{"d_mlp": 1536, "norm": "layernorm", "norm_place": "pre", "positions": "rope", "rope_fraction": 1.0, "tie_embeddings": true, "init_std_qkv": 0.0255, "init_std_up": 0.0255, "weight_decay": 0.0047, "lr_head": 0.00438, "warmup_steps": 200, "schedule": "wsd", "steps": 7578, "dataset": "wikipedia_en"}
Each number is 128 + 24 x the weight over its row's rms, rounded and kept within 0 to 255. Layers, rows and columns count from 0. The size above them is the row's rms in percent of the matrix's.

# layer 6 MLP up, 1536x384, rms 0.249, rows 384-483, columns 256-287
size [108 100  97 105 101  96 102  94 102 101  94 102  94 102 102 101  98  92 102 115  92 107 107  95 103 105 102  99  97  95  96 108 126 103  98 100  93  93  97 111 100  97  84  97  99  96 101 103 101  95  99  97  99  97  91  95  94 104  93  90 100 106 103  97  92 115  96  94  99 100 110 113 106  90 100 107  97 106  93 113  94  97  95  89 103  96 106 104 107  96  88 104  91 103  94 108  94  98  86  98]
[[113 129 161 135  74 113 105 141 119 142 131  86 113 179  67 117 114 153 100 137 109 141 115 133 147  89 166 126 124 119 133 145]
 [145 129 170 143 130 137 133 144 113  96 165 142 128 170 123 148 104 121 131 123 124  93 138 133 122 102 108 131 160 138 123 164]
 [143 138  97 109  87 147 132 110 103 152 163 130 141 137 151 133 145  99 138 112 142  82 145 117 153 141 182 167 145 174 128 150]
 [149 122 111 113 164 109 132 105 142 130 131 157  90  94 103 117 101  89 141 145 164 139 129 116 103 145 108 151 149 139 118 109]
 [147  92 110  84  95 116 113 135 114 168 113 139 122 136 141 112 144 130 107 147  87 140 152 126 131  92 100 117  89 103 138 165]
 [158 118 137 151 138 118 152  79 138 155 113 122 108 105 115 133 159 140 135 133  80  92 137  95 134 104 112  98 144 192 148 170]
 [164 183 161 106 144 135 140 123 118  97 151 110 161 157 136 123 149 128 112 136 182 143 139 129 127  76 130 100 147 132 114 136]
 [ 75 143  97 146 119  69 142 105 128  70 154 137 106 108 135 135 131 105 129 114 144 124 159 127 135 139 132 104 143 141 148 133]
 [125  97  97 124 150 139 130 104 110 122 167 118 124 144  95 119 167 142  96  87 143  85 134 130 182 163  90 145 109 116 132 108]
 [132  95 169 142 141 112 150 124 133 156 156 159 134  99 157 134 150 131 121 161 115 120 123 152 141 108  77 143 124 110 185  93]
 [126 109 144 115 122 140 114 149 136 138 152 141 178 110 132 104 168  94 138 114 132 168 104 116 110 117 120 104 110 141 136 157]
 [116 133 106  74 145 106 125 164 160 180 141 109 132 118  92 162 144  81 142  99 131 128 127 147 132 157 180  66  84 133 137 126]
 [ 79 112 152 110 126 105 138 135 122 123 111  88 129  96 102 153 100 115 157  91 130  93 143 108  98 158 126 122 111 107 125 134]
 [107 125 142 176 107 136 146 123 109 144 116  73 114 137 121 119 119 114 168 120 118 106 127 141 158 151 169 136 115  99 136 128]
 [125 148 152 136  92 132 112  76  70 139 152  83 124 103 157 158 152 132 131 147 150 149 125 152 114 106 151 111 137 137 137 158]
 [131 104 105 114 133 141 134 150 165 152 132 128  85 132 117 115 167 134 161 154  98 112  98 118 115 159 120 152 168 152  98 144]
 [169 123 133 151 127 144 144 161 128 113 110 170 133 129 134  87 121 165 140 117 163 130 120 170 153 134 154  90  92  99 121 144]
 [125 137 106 170 151 127 103 162  98 105 132 151 131 118 115 121 129 121 146 119 164 109 153 107 138 105 131 143 166 139 139 113]
 [169 128 106 136  91 109 189 120 119 120 111 167 143 134 108 127 109 117 138  98 127 120 129 173 124 125 169 145  99 168 146  75]
 [132 148 115 134 132 153  96 107 106 124 106  93  94 153 148 126 128 138 122 123 179 161 133 140 161 145 127 151 102 142 114 163]
 [120 138 164 152  82 167 123  91 151 106 125 159  96 136 148 123  63 106 100  85 148 164 160 115 140 123 133 140 128 132 115 133]
 [112 115 122  92 127 106 104 105 130 126 174  95 119 116 100 125 103 138 134 221 121 159 131 139 123  62 136  98 141 144 136 116]
 [110 124 108 126 137 114 172 139 104  98  90 161  93 109 111  86 159  88 125 125 187 105 135 152  87 145 116 120 120 145 135 100]
 [151 143 137  93 108 131  99 145 122 134 100 133 127  91 106 110 125 173  84 117 106 103 130 188 148 149 155 169 117 145 114  90]
 [ 95 135 100 141 113 128 155 160 130 115 113 124 128 141 105 135 129 127 116 119 132  91 150  89 160 108 126 134 114 143 139 119]
 [135 163 118 144 114 156 119 161 153 153 147 141 141 143 122 121 127  98 122 103 122  86 115 122 152 165 128 124 144 157 133 161]
 [124 119 146 169 163 151 130 151 134 101 148 195  89 124 142 135 134 141 146 131 102 121 134  93 110 125 124 129 126 116 129 100]
 [ 79  80 112 113 128  97 146 121 102 151 131 161 132 137  93 111 143 107  95 136 106 113 140 115 129 171 142 118 125 144 117 129]
 [ 99  81 102  94 143 117 130 152  99 156 105 135 132 137 107 128 114 112 139 156  95 135 156 109 139  75 121  82 127 135 118 113]
 [157 142 190 103 132 128 100 162 114 140 136 136 125 101 125 104 100 127 103 100 155 139 149 121 124 166 151 145 116 103 117 138]
 [137  95 170 166  99 103 138  88 134 101 135 117 121 106 158 135 163 152 133 146 120 185  94 123 102 115 130 123  84 158 134 164]
 [122 122 106 135 126 128 123 161  97 104  81 136 172 107  96 123 127 115 150 139 121 116 133 156 158 139 175 147 154  94 116 160]
 [113 146 143 143 136 132  96 125 133 110 129 107 142 124 147 142 101 111 152 150 167 133 116 138 119  97 108 131 114 134 138 128]
 [181 179 102 131 133 110 131 135 159 103 138 136 147 134 156 134  95 129 162 125 111 150 128  94 136 175 103 200  89 201 146  85]
 [179 128  73 142 106 121 141 123 133 153 173  96 176 150  98 105 128 129 139 102 107  99  96 112 138 128 132 147 142 147 126 137]
 [150 129 100  98 161 154 144 111 113 105 170 131 102  93 118 119 126 138 163 164 166  86 112 131 111  84  96 103 187 161 137 117]
 [112 111 113 125 144  44 104 111  91  89 172 133  69  94 134 100 155 128 132 138 120  82 144 160 122 120 106 114 113 147 168 106]
 [143  93 101 170 111 164 161 138  94 164 100 123 163 148 138 122 192 130 152 123 111 145 157 115 145 142 153 141 150 138 102 146]
 [139 103 141  86 173  76 129 103 126 175 143 135 138 118 116 125 123 121 132 139  99 163 117 113  82 142  78 148 136 165 174 115]
 [134 120 145 102 123 127 178 106 135 105 128 122 171 147 115 137 123 120 106 137 158 151 131 163 125 125 149 140 125 138 119 177]
 [ 93 139 116 103  84 143  86 131 141 174 161 116 135 120 128 114 129 118 164 129 111 164  95 129 100  89 145  98 137 160 121 145]
 [147 102 141 113 148 145 105 146 144 128 108 136  97 117 103 123 169 122 122 181  81 122 122 133 124  82 164  94 110 116 102 158]
 [128 107  78 147 140 156 160 118 158 182 118 126 146  96 104  97  92 118 142 139 119 136  87 128  94  94 108 159 173 123 124 143]
 [162 171 133 122 154 156 103 143 156 134 106 123 175  91 149  92 132 133 113 153 119  46 154  99 118 152 121 137 117 184 151 120]
 [136 133 124 138 102 105 125 157 108  99 105  90 128 150 113 176 134 115 113 124 130 114 140 128  84 100 139  76 127 129 156 123]
 [185 166 124 154 140 135 122 180  99 130 107 131 160 117 133 117 113 172 140  89 136 134 132 130 117 134 130 118 130 116  92 130]
 [131 137 105 128 129 128 146 149 125 122 155 143 107  76 147 107 169 129  76 133 115 138 149 144 107 161 155 120 159  97 143  99]
 [195 122 148 109 176 126 173 114 131 120 140 126 133 104 140 173 122 148 131 143 175  97 123 101 122 139 114 136 182 118 165 116]
 [ 97  99 111 133 155 109 119 154 120 131 122 154 129 160 129 128 100 104 149 131 117 159 162 147 175 115 151 134 140 131 140 132]
 [133 124 138 130 148 140  88 146 163 115 191 100 112 133 108 111 163 105 114 106 162 139 130 110  94 110 136 175 113 156 159 135]
 [121  84 148 116 125 138 115 113 128  96  75  87  95 152 128 111 138 127 125 102 132 149 160 116 130 151 109  93  93 134  54 160]
 [170 138 126 119 156 111 122 122 119 133 124 170 136 127 104 131  99 147 103 120  93 104 111 137 154 130 147 121 186 100 131 115]
 [133 128 119 136 115 103 116 137 164  63 143 146 122 152 142 168 143 128 114  97 105 161 140 146 120 102 150 166 151 113 129 125]
 [101  88 116 132 131 121  97 148  95 200 141 114 121  79 149 161 136  99 125 126  92 138  98 152 109 143 153 102 150 105 153 107]
 [121 111 108 134 144 122 105 161  92 131 147 113 157 146 114 129 146 116 172 150 117 121  87 163 126 188 101 142 136 160 117 132]
 [157 111 130 139 175  67 150 122 127 149 128 137  79 187 110 106  96 144 149 129 114 138 122 120 135 150 132 132 137 156 136 124]
 [147 114 163 144 150 175 102 102  80  84 158 149 137 152 181 152 100 125 131 117 129 132  90 124 138  85 123 160 107  89 129 165]
 [112 146 128  81 163 120 100 133 155 126  96 152 138 166 145 162  84 187 142 100 158 129  87 127  99  90  87 166 141 128 150 102]
 [ 92 122 102  73 132 135  99 152 154 113 156  99 114 132 126 172 126 128 125 163 107  97 113 104 111 112 152 121 126 137 122 106]
 [151 113 103 122 118 106 150 146 156 110 144 147 118 188 143  88 113 151 102 123 122 147 104 127 139  96 162 130 160  98 144 152]
 [136  98 121 115  90 131 179  97 134 143 143  88 127 112 107 117 164 118 180 114 123 138 141 107  98 125 149 123  89 117  97 123]
 [185 105 166 165 125 123 119 125 154 129 116 124 127 170 130 100 147  85 152 126 134 139  94 110 137 128 114 150 158 139 116  98]
 [116 175 129 155 151 134 149 102 134 161 112 185 118  93 141 116 139 139 128 147 133 142  93 102  93  61 144 138 144 110 150  94]
 [101 137 159  66  98 145 129 145 117 140 130 134 108 121 138 115 163  70  97 126 120 118 134 114  94  83 126 125 108 139 118 111]
 [129 124 146  97 116 168 117  95 142 165 139 132 122 138 164 138 108 172 123 116 126 127 105  97 119 106 104 117 143 119  88 112]
 [143 146 143 127 145 117 156 143 169 120 132 111 119 144 142 136 146 112 123 147  54 109 155 135 148 152 137 107 131 137 147 136]
 [132 144 140 143 122 102 121 115 174 136 115 163 119 112 124 183 131 104 140 169 147 121  84 133 141 102 139 106 130 152 116 123]
 [141 111 141  77 124 140 127 120  87  87 135 109 127 154 143  86  73 144 146 131 133 120 113 110  97 150 150 105 141  99 165 151]
 [204 145 136 158 141 120 118 119 138 107 122 188 143 158 133 163 158 135 150 106 147 131 133 157 126 134 124 159 103 114 126 150]
 [153 126 110 199 177 152 148  89 105 112 108 125 136 162 123 107 121 147 148  95 138 140 119  92 132  82 156 108 158 131  97 131]
 [127 181  96 133 145 132 120 136 161 107 126 112 126 117  60 165 104 127 157  83 121 155  90 137 147 112 102 104 139 134 149 148]
 [108 151 143  99 119  85 144 148 115 120  92 151 112 121 130  89 176 122 125 133 122 129 162 139  93 127 110 105 114 101 121 136]
 [110 170 118 157 114 152 150  97 146 120 141 118  92 152 139 120 141 134 108 132  93 111 130 123 125 113  77 154 130 131 135 145]
 [102 111 115  94 109 127 125 153 134 130 124 134 147 116 182 144 135 165 181 101 148 116 123 119 113  79 134 111 167 103 162 134]
 [139 127 127 101  81 143 169  89 142 126 136 146 103 117 156 131 154 112 124 133 129 116 154 119  95  87 138  61 143 168 149 115]
 [ 99 162 127 132 137 101 112 143 149 122 131 112 114 143 115  72 139 134 118  98 114 140 159  95 119 125 100 137  98 160 124 113]
 [140 136 102 152 181 130 128 100 158 195 143  62  89 136 167 117 149  63 101 112 127 169  97 143 112 134  97 116 139 161 119 150]
 [200 103 137  99 123 160 135  96 145 116 180 126 178 139 124 129 167 122 131 115 122 140 120 109 112 142 140 135 109 150 117 144]
 [ 79 131 132 141 107 142  97 116 143 135 102 136 139 128 102 145 102 122 103 149 173 150 163 125 130 170 128 107 148 104  84 160]
 [ 93 121 141 136 119 159 116  90 110 147 118 128 166 129 113  73 158  69 165 150 128 148  89 131 170 114 139 158  72 127 125 142]
 [152 112 169 134 131 138  99 158 139 126  87 140 113  92 151 132 155 130 158 114 138  91 163 142  78 119 143  90 119 176  99 116]
 [102  96 125 115 131 118 128 115 122 111 108 147 110 104 147 155 139  87 128 131 134 114 153 110 136 138 148  64 135 145 169 105]
 [159 125 128 158 100  99 105 102 126 133 161 126  81 177 107 163 136  70 109 136 140 137 134 103 171 160 123 131 165 131 128 148]
 [129 110 115 114 127 138 113 130 137 105 138 152 121 141 104 100 107 123 174  95 143 104 134 156 165 110 125 145  94 132 104 135]
 [137 100 134  87 151 142  95 133 111 102 113 127 181 176 127  96 149 137 166 156 109 133 113 101 170 177 111 133 167 100 151  88]
 [ 89 142 116  91 149 154 138 115 161 148 136 126 143 154 136 125 145 134 145 117 166 123 138 101 115 128 127 133 123 168 168 165]
 [151 126 162 148 130 142 100 127 118 104 137 171  99  96 158 174 125 146 128 132 146 165 146 124 110 156 126 133 157 126 116 102]
 [122 149 142 120 149 133 104 128 124 107 139 108 132 124 105 131 159 104 121 113 173 132 144 133 113 110 109 133 150 110 167 133]
 [ 77 145 121 112 127 116 136 199 101 171 113 128 149 165 163 164 173 116 172 160 150 101  99 131 111 124 154  92 106 136 107 116]
 [101 112 136 134 165  63 115 128 100 159 178  88 124 114 112 116 152  81 201  97  84 119  80 122 123 114 128 160  99 112 134 125]
 [130  99 126 144 132  84 162 133 109 145 152 125 113 113 111 131 134 101 109 160 123 154 114 155 131 125 141  92 123 156 112 164]
 [101 146 132 139 133 116 130 131 118 165  75 146 135 129 101 167 159 141  93 153 103 138 123 135 138  73  93 127 129 138  65 160]
 [117 125 140 132 129 100 121 141 134  67 135 118  89 143 121  89 122 150 156 128 103 104 150  70 172 129 113 130 120 144  93 114]
 [104 169 152  98 130 133 153 173 132 130 112  92 130  73 156 132 151 170 116  84 105 124 114 150 137  96 134 180 128 127 108  78]
 [164 150 171 103 113 133 116 132 177 133 163 103 134  94 150 108 123 146 163 145 149 103 111 141 110 123 100 162  89 132 129  79]
 [124 110 142 134 111 136 125 144 149 102 157 170 126 127 126 138 142 115 135  98 120 138 118 142 139 126 115 108  99 146 143 113]
 [149 159 147 151 128 110 125 144 122  93 137 137 127 125 166 110 187 126 149 171 105 123  81 118  73 180 137 156  86 112 116 127]
 [151 147 106 101 125 110 157 111 147 157 173 111 147 111 122 154 141 123 116 125 140 115 119 185 173 114 114 161 133 181 148  91]
 [112 148 152  87 129 103 117 161 104  91 146 156 154 145 152 129 131 126 125 105 127 103 151 126  92 155 151  93 143 184 130 137]
 [124  92 129 101 165 121 113  67 120 109  87 136 155 131 176  68 140 124 142 116 182 178 110 150 157 155 149 190 130 129 167 154]]
# layer 6 MLP down (transposed), 1536x384, rms 0.13, rows 384-483, columns 256-287
size [102 101  96 109  97  94  96  94 101 101  90  93  95 108  98 101  98  91 102 126  88 104 110 103 102 102  98  94 105  94  92 107 151 101  95  97  95  95  90 109 102  94  84  91  91  98  97 111 101  96  94  94  99 101  91  95  92 108  90  87  95 110 104  90  85 122  95  97  91 102 100 118 106  92  99 107  97 103  95 123  94  95 103  92 109  98  95 109 101  95  90  99  88  95  92 107  97 100  90  99]
[[144 162 112 139 135 103 131 141 174 116 138 125 147  72 113 137  92  95 122 117  88 148 140 134 154 139 145 104 149 131  90 136]
 [101 145 162 176 170 144 154 144 100 104 142 127 165 105 139  99 139 141 133 125 115 134  53 151 158 121 124 179 159 120 136 152]
 [ 92 170 152 124 197 143 115 152 170  92 110 100 128 133 123 153  92  96  51 114 129 116 119 126 135  97 108 135 107  88 107 114]
 [136 109 119 136 139 145 133 161 126 142  86  99 100 134 131 129 130  96 134 128 129 134 138  87 136 152 108 133  96  96 111 128]
 [ 91 122  89 150 159 143 180 131 116 137  95 125 136 156 197  94 184 132 129 118 107 162 143 167  90 158 142 133 136 157  99 115]
 [126 139 116 140 142 154 109 162 104 112 109 113 135 150 134 149 164 136 125 111  84 127 165 116 121 113  72 129 135 133 157 144]
 [104 116 101 123 127 133 124 125 166 170  90 141 117 139 137 160 105 135 139 110 141 142 133 135 102  76 114 122 129 110 154 133]
 [145 129 154 155 170 141  60 114 137 144 124 111 140 152 106  99 131 154 130 149 113 157 140 103 159 112 123 120 131 141  93  98]
 [115  73 148 118 114 120 188 147 120 133 113 132 134  86 114 157 156 165 134  63  92 149 133 159 188 156 127 124  86 147 112  83]
 [163 160 102 160 125 128 112 114 142 164 109 110 121 157 128 133  98  92  71  80 135 138 118 143 133 168  97 136 145 156 142  89]
 [115 102 160 130 134  95 139 117 112 161 131 139 163  96 133 122  99 185 147  96 107 117 130  82 134 128 175  83 116 134 142 132]
 [164 125 149 170 114 119  95 147  95 134 130 152 140 129 109 148 111 141 127 184 134 124 100 138 132  95 158 136 123  93 119 101]
 [150 139 157 144 138 119 163 117 131 127 170 115 155 106 135  97 141 131  83 172 152 120 150 148 113 127 130 109 120 115 186 138]
 [136 120 113 112 112 110 102 170 121 115  83 123 163 182 149 112 161 147 113  97 103 153 114 102 148  98 136 109 105 123 177 121]
 [124 171 141  80 115 131 114 158 125 135 143 158 123 130 155 115 157 107 122 116 130 131 164  63  84 143 121 138 128 117 131 118]
 [161  90 134 150 114  96 128 116 112 152 111 151 102 146  91 142 137 142 105 145 106 152 147 115 151 110 141 148 123  91 128 139]
 [105 119 112 105 150 179 116 157 108 129 134 115  70 126 112 130 126  86 118 113 142 171 147  95  85 147 138 121 110 137 132  87]
 [109 104 127  95 130 105 131 147  74 111 115  88 142 123 151 152 131 127 111  76 127 156 115 130 125 145 141 182 107 124 102 110]
 [176  87 132 103  97 119 148 147 165 149 138 115 133 102 155 169 209 122  99 109 191 144  78 148 137 113 149 125 119 151 168 162]
 [121 149 120 115 145 160  91 123 103 133 140  96 169 129 129 141 113 140 145 145 161 156 125 178 151  98  88 137 142 150 128 111]
 [112 141 129 145 132 174 148 158 129 130 108 132 146 119 115 126 128 139 125 140 162 105 137 118 118 129 124 134 141 108 127 101]
 [123 134 114  97 161  99 141 128  95 178 111 101  85 146  71  99 114 122 136 110  84 118 150 136 197 108 130 112 101 119 123 114]
 [106 145 116 133 132 128 147 141 120 164 145  93  86 168 145  97 120 136 151 141 133 136 175 117 139 112 115 163 131 117 139 140]
 [ 86  76  87 104 126 102 145 139  97 140 105 174 159 149 129 123 116 150 133 125  91  96 186 114 158 145 155 153 160  99 126 106]
 [101 120 153 115 148 136 156  98 106 128 127 106  98 142 136 117  77 129 123 126 136 129 188 114 155 134 146 123 118  95 118 107]
 [154 105 158 113 126 135 140 112 141 129 136 144  94 129 109 121 167 118 118 121 142 108 149 156 113 130  71 127  91  77 103 118]
 [ 99 110 127 137 102  97 119 122  78 156  82 106 142 126 144 154 154 100 155 177 161 119  88 150 144 155  88 163 125 193 186 120]
 [142 132 112 100 153 136 108  98 126 107 156 154  96  92 112 125 126 135 158 183 104 124 139  63 149 106 163 151  95 171 161 117]
 [118 130  70 105 105  90 160  93 114 120 116 136 107 132  84  98 101 159 139 102 153 142 128 102  94  76 117  64 152 172 120 138]
 [109 102 113  69 117 133 124 109 121 152 146  97 122 116 131 137 138 120 144 165 138 121 137  96 141 112 107 173  83  73 127  81]
 [151 162 113  65 106 161 120 112 123 130 122 136 114 116 106 133 114 126 107 101 171 140 108 181 115 116 133 184 179 127 116 116]
 [158 120 138 155 130 105 144 125  93 129 114 117 132 164 152 168  82 178 135 142 144 128 169 150 106 113 139 134 111 112 148 167]
 [118 119 154 118 114 121 112 133 142 129 133  84 137 106 184 128 116 168  82 171 138 140  78 165 121 117 111 149 102 111 116 132]
 [ 89 113 130 118 112 150 123 143 118 163 108 158 151 163 136 114 148 152  71  98 125 118 122 121 113 121 155 158 164 143 129 128]
 [ 76 133 140 139 133 137 155 123 131 108 130 111  94 116 161 130  21 107 121  65  80 120 111 140 118 155 135 138  88 110 106 152]
 [120 104  96 130 150 122 150 125 133 105 160 118 137  62 118 114  88 111 140  98 120 137 167 121  65 126 132 156  87 112 143 139]
 [203 115 144 102 133 136 117 129 159  80  95 177  83 156 144 135 108 116  75 139  83  75 100 136 125  96 150 119 141 118 172  97]
 [139 168 151 109 134 126 133 151 107 107 143 107 172 157 124 141  72 131 134  87 116 146 106 125 142  90 134 140 136  77 131 160]
 [130 135 138 162 118 141 165 145 143 136 113 115 158 148 129 109 143 142 107 118 130 126  82 142 139  98 135 124 109 136 142 155]
 [148 149 120 128 115 133 135 147 152 114  96 139  93 114 108 135 190 109 165 138 125 114 140 104 130 177 139 152 132 127 113 160]
 [158 117 166 143 148  96 113 193 105  91 147 131 115 146 146 153 111 138 132  87 164 146 144 164 116  93 163 106  76 136 145 131]
 [ 86 158 108 145  80 116 107 103 162 161 123 108 127 136 114 137 148 134 141  85  86 124 159 131 135 136 143 118 135 133 153 167]
 [131 110 128 150 126 141 130  82  75 123  86 137 137 131 120 113 114 172 177  81 155 163 160 154 138 139 138 102 161 102 122 119]
 [105 138 149  95 138 114 152 117  97 149 132  99 140 116 175 106 204 146 130 239 170 139 127  92 131 141 122 154 146  85 113 113]
 [131  88 113  94 147 108 135 154 171 108 151 172 122 146 122 110 116 129 123 165 130 128 139 117 145 123  93 151 137  99 118 147]
 [121 171 121 122 109 167 141 104 126 148 127  98  98  91 121 167  74 108 136 123 190 117 151 136 112 122 142 141 151  97 104 100]
 [ 80 121 115 134 125 103 135  70 148 163 139 158 129 139  91 162 119 121 117 177 112 112 152 133 101 155 152 123 151  83 152 115]
 [119  99 117 160  99 137 132 124 206 140 166 118 123 133 135 123  52 191 139  95 207 117 140 162 136 139 125 118 142 122 133 123]
 [158 140 170 122 134 113 146 124  87 180 148 116 155  93 111 134 124  98 186  65 136 165 138 140  98  90 121 105 146  98 118 116]
 [125  88 140 155  81 136 189 134 128 144  99 156 130 147 167 132 159 151 174 110 160 149  83 124 154 125 122 174 127 121  87 120]
 [138 123 120 117 175  64 124  97 148 133 121 164 121 106 147 147 158  88  99 128 115 103  79 158 162 146  88 184 156  99 132 121]
 [103 157 168 165 126 130 159 143 122 153 160  67 138 157 137 123 165 144 135 141 220 186 145  95 112 123 135 130  81 182 160 125]
 [125 118 103 149 140 147 131 100  99 119 112 170 125 147 114 144 168  97 164 114  85 133 124 150 126 158 131 113 120 136 137 122]
 [145 109 123 132 162 148  94 187 100 139 120 111 173 169 107 140  89 154 119  67  99 100 100 123 126  73 153 130 133 125 129 133]
 [ 89 154 102 144 141 124 171 108 153 139 114 111 132 143 105 113 164 162 107 124 154 129 145 110 144 137 160 101 134 121 126  88]
 [117 111 127 123 116 116 118 172 114 119 151 103 130 148 161 117 152 135 154 169 126 100 157 160 163 123 130 117 111  99  74 114]
 [113 139 117 152 110 192 139  90 126 108 181 111 119 155 154 137 153 117 142  69 158 148 110 131 112 103  99 100 138 102 128 122]
 [135 146 150 128 135 114  96 117 169 115 113 122 122 121 144 169 121 124  84 148 168 172 147 150 106 127 115 148  62 107 161 154]
 [153 159 139  98 137 129 124 163 124 124 130  87 124 139 147 157 108 138 136 166 151 135 116 117 120 139 106 146 149 166 124 129]
 [115 134 126 126  75  72 124 118 157 146 158  99 163 122 138 159  79 113 120 109 129 153 114 172 153 149 145 107 112 158 118 125]
 [ 91 106 135 106 146 145 129 161 143 130  90 117 102 124 163 107 182 113 178 108 162 113 124 112 110 128 160 112 153 152 137 170]
 [ 78 106 126 121 112 162 140 132  78 138 130 138 156 142 132  94 131 145 139 118  68 160 142 154 138 104  96 119 142 147 146 112]
 [146 106 101 133 104 120 116 128 131 118 123  85 126 145 171  81 181 142 151 115  95 121 154 144 148 178 141 137 126 147  95 134]
 [124 137 106 141 123 106 117 141 158 139 116 124 141  98 137 116 128 153 136 121 133 129 118 121 154 137 120 165 103 111 153 118]
 [203 119 124 151 103 142 123 138 160 132 145  99 135 116 141 143 153 111 177 120 114 115  77 127  97 143 135 115 116 141 133 113]
 [149 134 112 119 147 134  89 112 141 112  85 100 110 117 135 157 112 129 124 115  48 135 146 136 156 126 115 120 126  87 109 144]
 [106  87 130 135 149 134 123  91 110 115 178 136 123 100 110  98 142 164 147  87 120 154 141 128 144 152 125  98 144 133 136 143]
 [166 141 130 142 164 127 105 105 153 172 143 129 141 141 104 136  89 116 119 134 132 164 145 112 128 145 135 147 176 104 148 103]
 [170 142 126 117 119 121 117 151 138 107 133 122 126 137 104 132  86 149  96  92  67 112 156 115 147  90 174  90 103 167  99 137]
 [ 73 138 128 103 108 129 127 101 114 119 103 141 128 108 110 146  92 108  71 118 154 163 171 179 119 165  91 150  93 189 132 162]
 [136 127  99 119 105 153  98 155 110  85 103 124 124 130 193 126 132 136 120 125 149 122 117 175 151 161 188 133 117  99  95 140]
 [112 166 136 113 108 160 144 128 159 123 141 146 166 154 152 102 127 121 102 125  65 123 130 153  92 167 116 151 147 129 115 111]
 [169 126 120  60 187 163 140 133 166 133  79 123 142 165 174 127  95 100 119 147  98 117 119  79 142 110  89 138 142 146 142 125]
 [142 144 151  77 134 131 144  98 111 107 106 128 135 173 157 153 103  76 151 121 150 149 131 110 170 124 171 106 167 152 104 131]
 [131 111 125 149 124 142 136 140 173 113  95  93 112  80 117 125 121 127 126  94 175 103 142 136 110 158 105 131 116 130 129 140]
 [140 159 115 112 120 130 153 150 117 173 169 116 141 131 170 156 104 149 152 139 106 172 121 148  99 163 171 139  94 131 131 140]
 [140  66 163 141 130  96  72 116 122 118 147 136 159 165 136 142 139 126 195 132  84 123 163 108 128 113 136 140 149 127 123  80]
 [ 66 124 108 119 127 138 142 110 129 101 161 145 123 145 129 138 181 113 133  88 106 141 128 142 132  86 118 149 101 164 107 126]
 [102 128 119 154 122 135  81 107  73 179 112 116 125 164 137 117  70 110 127 115 134 150 158 150 129 153 138 144 164  97 182 111]
 [ 71  98  96 133 133 133 124 114 109 101 139  97 132 153 140 127 153  81  90 141 115 174 120 144 137 131  97 124 141 122 138 107]
 [123 142 131 171 123 106 166 122 130 155 142 150  90  96 120 142 186 145 115 117 156 147 128 125 130 117 140 106 116 117 109 109]
 [131 132 113 138  71 125 102 119 128 132  96 124 146 104  88 131 117  96 128 109 184 118 126 163 123 125 105 171 144 168 138 118]
 [128 132 155 109 118 159 108 104 113 106 121 130  99  91 127 118  62  70 122  77 146 126 110 140 166 147  96 165 133 126 137 118]
 [101 166 114 138 106 122 128 114 130 135 128 160 164 141 140 175 123 112  77 167 174 136  96 116 128 105  98  92 138 136 119 125]
 [105 161 168 123 134 157  71 175 106  99  96 100 145 123 108 132 106 137 146 101 163 110 156 141 156 116 128 141 163 115  99 139]
 [177 143 124 105 124 137 104 141 144 150 161  89 126 159 142 141 156 151 119  70 116  93 132 109 140 161 117 162 142 149 111 136]
 [137 116 133 133 140 146 144  89 122 135 110 152 147 100 124 155 105 114 144  95  99 125 130 120 137 126 106 135 111 111 143 157]
 [101 100 150 142 113 148 138 131 104 157 113 118 144 136 149 133  91 150 164  98 159 181 138 138 118 146 127  64 161 103 122  86]
 [133 119 121 105 143 127 172 131 149  91 123 105 176 125 105 144 201  91 163 161 119 147 151 104 176 157 114 157 153 106 105 107]
 [113 162 181  99 142 138 106 103 147 104 113 151 148 117 118 122 162 151  87 157 117 101 149 130 109 176 173 117 118 126 128 111]
 [168 123 121 156 152 116  89 145 141 118 112 158 134 156 141 113 117 128 145 128 175 124 127 137  84 144 149 104 137 105 157 139]
 [134 114 101 153 136  87 151 133 139 150 107 172  83 154 151 152 255 115  95 164 181 139 109 162 127 125 116 109 152  99 108 123]
 [126 105 118 117 110 132 119  99 177 138 139 132 151 139 121 127 162  93 103  82 137 145 115 178 102  84 140 111 133 112 154 108]
 [141 108 115 132  98 138 123  99 150 157 118 143 138 125 171 141 221 148 160 168 141 132 119 125 133 158 130 127  97 151 117 131]
 [120 118  89 130 138 146 160 119 107 129 160 114 134 174 135 117 104 126 129 163 149 165 153 134 130  94 154 101 159 107 133 155]
 [152 130 144 136 102 106  89 150  91 127 116 119 150 130 169 158  82 101 135  77  80  77 111 124 114 113 172 129 110 148 155 145]
 [147 173  98  90  97 134 149 108 111 124 115 131 140 117  93 146 174 137 124  73  86 158 135 145 129 103 167 157 141 136 124 139]
 [119 132 132 132 164 129 164 146 114 136  70 132 131 183 127 107 255 132 141 203 202 141 158 116 120 139 168 103 121 114 126 139]
 [129  99 191 105 139  75 103 142 109 108 180 105 135 129 124  97  97 129 136  81  80 150  90 105 135 127 144 123  78 104 177 115]
 [105 136 159 116 138 110  96 122 141 135  78 119 108 167 132 120 157 147 105  93 121  85 156 113  90  85 152 139 139 141 156 134]]